From a checkpoint of a small transformer trained on Wikipedia: LayerScale.
Each number is 128 + 32 x the weight over the matrix's rms, rounded and kept within 0 to 255. Layers, rows and columns count from 0.

# layer 11 MLP down, 256x1024, rms 0.0782, rows 219-229, columns 0-127
[[162 145 109  97 156 110 102  50 118   9 180 113  96  98 177 150 175  69 148 144 123 114 101 102 141 123 111  97 117  92 141 134 138 117 119 106 136  91 142  80 179 107 138 118 191 107  83 155 134 131 148  94  84 178 209 139 145 178 119 170 152 125 138 130 144 120  96 140 170 189 176 172 155 184 173 209 130 129  78 122 114 151 123 148 131 103 197 111 174 123 141 113  98 179 134 180  87  98 113 134  77  78  62 185 152  89  79 150 149  83  79 191 150  81 182 125 151 140 131 180 125 104 170  93 139 147 125 103]
 [141 144 162 126  69  95 167 151 101 115 122 137 121  93 151 124 112 128 113 100 124  64 100 113 102 156  69 137 141 143 109 137 110 142 119 168 124 144 189 163 136 189 100 108 169 126  82 119 116  55 108 142 133 110 148 127 182 145 160 194  97 138 125 147 145  87 141 150 142 178 177 151  98 149 105 181 139 120 112 145 164  77 156 198 100 156  95 130 176 119 124 129 105 103  62 115 119 116 156 113 143 178 164 128 152 169 105 136  80 139 117  98 196 151 119 110 144 125 139  33 114 141 108  77 169  88 155 125]
 [134 111 103 144 134  70 125 135 122 174 137 162  84 136 130 149  91 108 115 160 115 169 130 109 143 137 152 134 178 107 114 138 190 134 148 135 120 129  94  91 100 174 131 148 142 124  99 145 160 116 168 106 130 119  78 151  61  72 142  78 110 117 127  93 197  73 122 155 111 106 163 166 158 110 144 100 102 123  64  77 209  88  49 106 100 127  91 117 132  90  66  94 160  92 158  95 126  72 186 134 157 153 137 146 123 177 206  57 149 157  96 136  55  52  64  89 133 154 117 100  83 151 117 142 106 147 164 149]
 [118 125 110 153 109 182 165  98  95  87 123  63 157 127 114 109 106 161 216 118 163 126 164 162 130  69  91 130 117 134 127 157  65  74 147  89 101 142 158 132 112 124 121 129 132 165 160  84 129 138 168 157  99 122 171  96 152  72 146  62  96 146 149 138  88 116 118 151  81 108 155 162 167  57 123 119 167  58 121 112 105 150  52 147 136 110 119 139 180 102 117  67  59 116 174 169  84 132 134 149 155 162 112  91 150 145 129 183  50 125 110 156 148 192 171 195 149  87 133  91 164 146 144  49 148 102 113 117]
 [ 67 133 110 112 120 176 155 163 157 109 154 113 116 177  76 168 159 130 124 126 167  74 111 179 174 169 150 112 133  52 122 183 195 144 105 133 124 124 182 143 122 116  88 140 110 148 137  75 120 204 110 173 186 173 173 113  80 123 124 201 113 125 105 106 164 137 105 183 107 124 138 118 135 151 130  92 148 127 159 137  95 131  69  89  61 142 170 159 164 160 119 162 179 133 107  57 183 145 126 206 119 180 123 113 135 140 127 127 145 150 171 109 116 103 115 131 171 161 134 124 149 111 147 117 105 156 117 168]
 [129 142 164  79 136 164 113 126 149 139  85 119 114 171 110 152 142 136 131 125 153  93 112 143 165 115 109 131 152 124 109 102  96 127 132 175 151 139 129 154 153 146  96 133 125 134 197 142  81 128 116  83 114 112 108 110  94 130 144 136 141 137 147 134 150 159 115  98 168 153 125 127 181 145 145 166 119 142 136 159 134  48 149 169  89 124 196 109 158 145 101  77 160  94 137 203 140 149  83 150 102  87 209 147 148 123 121 134 165 132 147  58 118 117  84  57 110  73 107 159 129 102 127 112 107 162 103 127]
 [ 99 104 102  95 105 146 102 121 115  82 105 184 140  95 159 147 145 143 165 137 122 151 223 172  96 145 121 138 136 101 178 146 100 129 144  96  74 141 110 145 147 170 141 151 141 150 129 104 131 181 112 168  59 154 152 127 113 166 129 142 144 157 120 152  86 131 131 119 192  95 137 106 128 126 139 169 150 132 113  68  75  73 115 115 101 129 129 152 140 117  79  82  64  92 113 155 133 123 137 137 169 139 120 103 217  49 149 174 115 137  97 101 112  65 156 154 103 120  80 138 147 167 110 125 121 150  81 175]
 [122 134  49 100 142 148 102 154 124  75 109 155 133  89  62 107 141  96 128 182 130 125 111 156 124 125  89 110 122 109 156 119 107 118  47 151 122 166 154  83 166 170 192 103 109 127 134  91 173  98  97 141 109 148 148  83 174  93 218 208  95  60 105 136 144 106 176 127 123 130 101 135  93 111  99 139 133 123 125  92 103 132 212 234 130 120  95 133 169  73 116 176 143  91 120  90 131 125 136 145  98 141 118 107 136 116  56 165 184  92 145  94  70 152 138 174  76 189 151  91 117 209 122 122 173 165 149 104]
 [168 144  92 103 130 145  92 143 109 113  89  84 137 124  85 143 139  99  94 102 139 103 119 104 133 138  88 194 182 147  91 167 140  43 112 127 158 141 133 150 115 182 162  89 134  97 100 163 168 138 132 115 132 119 153 150 135 100 125 103 118 167 164 138 144 102 185 113  66 132 176  48 111 153 150 138 124  51 173 125 140  95 116 116 119 140 153 126 151 143 136 122 133 173 225 160 130  91 109  88 109 109 131 122 128  71 127 159 130 180 193 115  44 200 139 180  68 155 137 120 121 110 163 109 132  73 148 141]
 [157 204 121 103 119  78 102 163 117  90 129 138  99 150 124 132 153 130 120 166 140 115 101 119 122 143 128 121 131 142 165 112 114 127 139  82 116 153  92 144 152 166 151 150 149 122 117 156 110 139 144 129  97 106 119 172 113 157 179 162 137 193  73 143 110 161 107  86 121 127 139  69 152 129 107 136 156 121 115  94 121 147 103 195 133 152 126 131 159 128  86 175 225 141 118 105 130 129 204 140 138 133  84  92 115  84 160  85 100 126 155 121 117 167  60 191 183 157 163 117 159 126 182 118  21  96 124 188]
 [139  75  92 116 188 143 162 129 128 176  94  69 137 117 106 103  98 129 102 104  93 104 126  86 190 104 134  89 134  81 143 162 151 189 153 116 160  81  99 196 101 129 119 146  75 182 182  77 135 114 151 161 126 110 128 127 153  87 147 124 110 120 155 112 165 161 140 162  96 132 109  97 124 191 103 104 112 115 127 130 119 103 122  90  96 129 141  96 137 150 171 159 124 112  56  37 142 178 115  93 147 111 150 156 136 128 115 147 140  98 126 121 161 165 106 144 156 130 192 108 115  99 203 147 130 182 113 134]]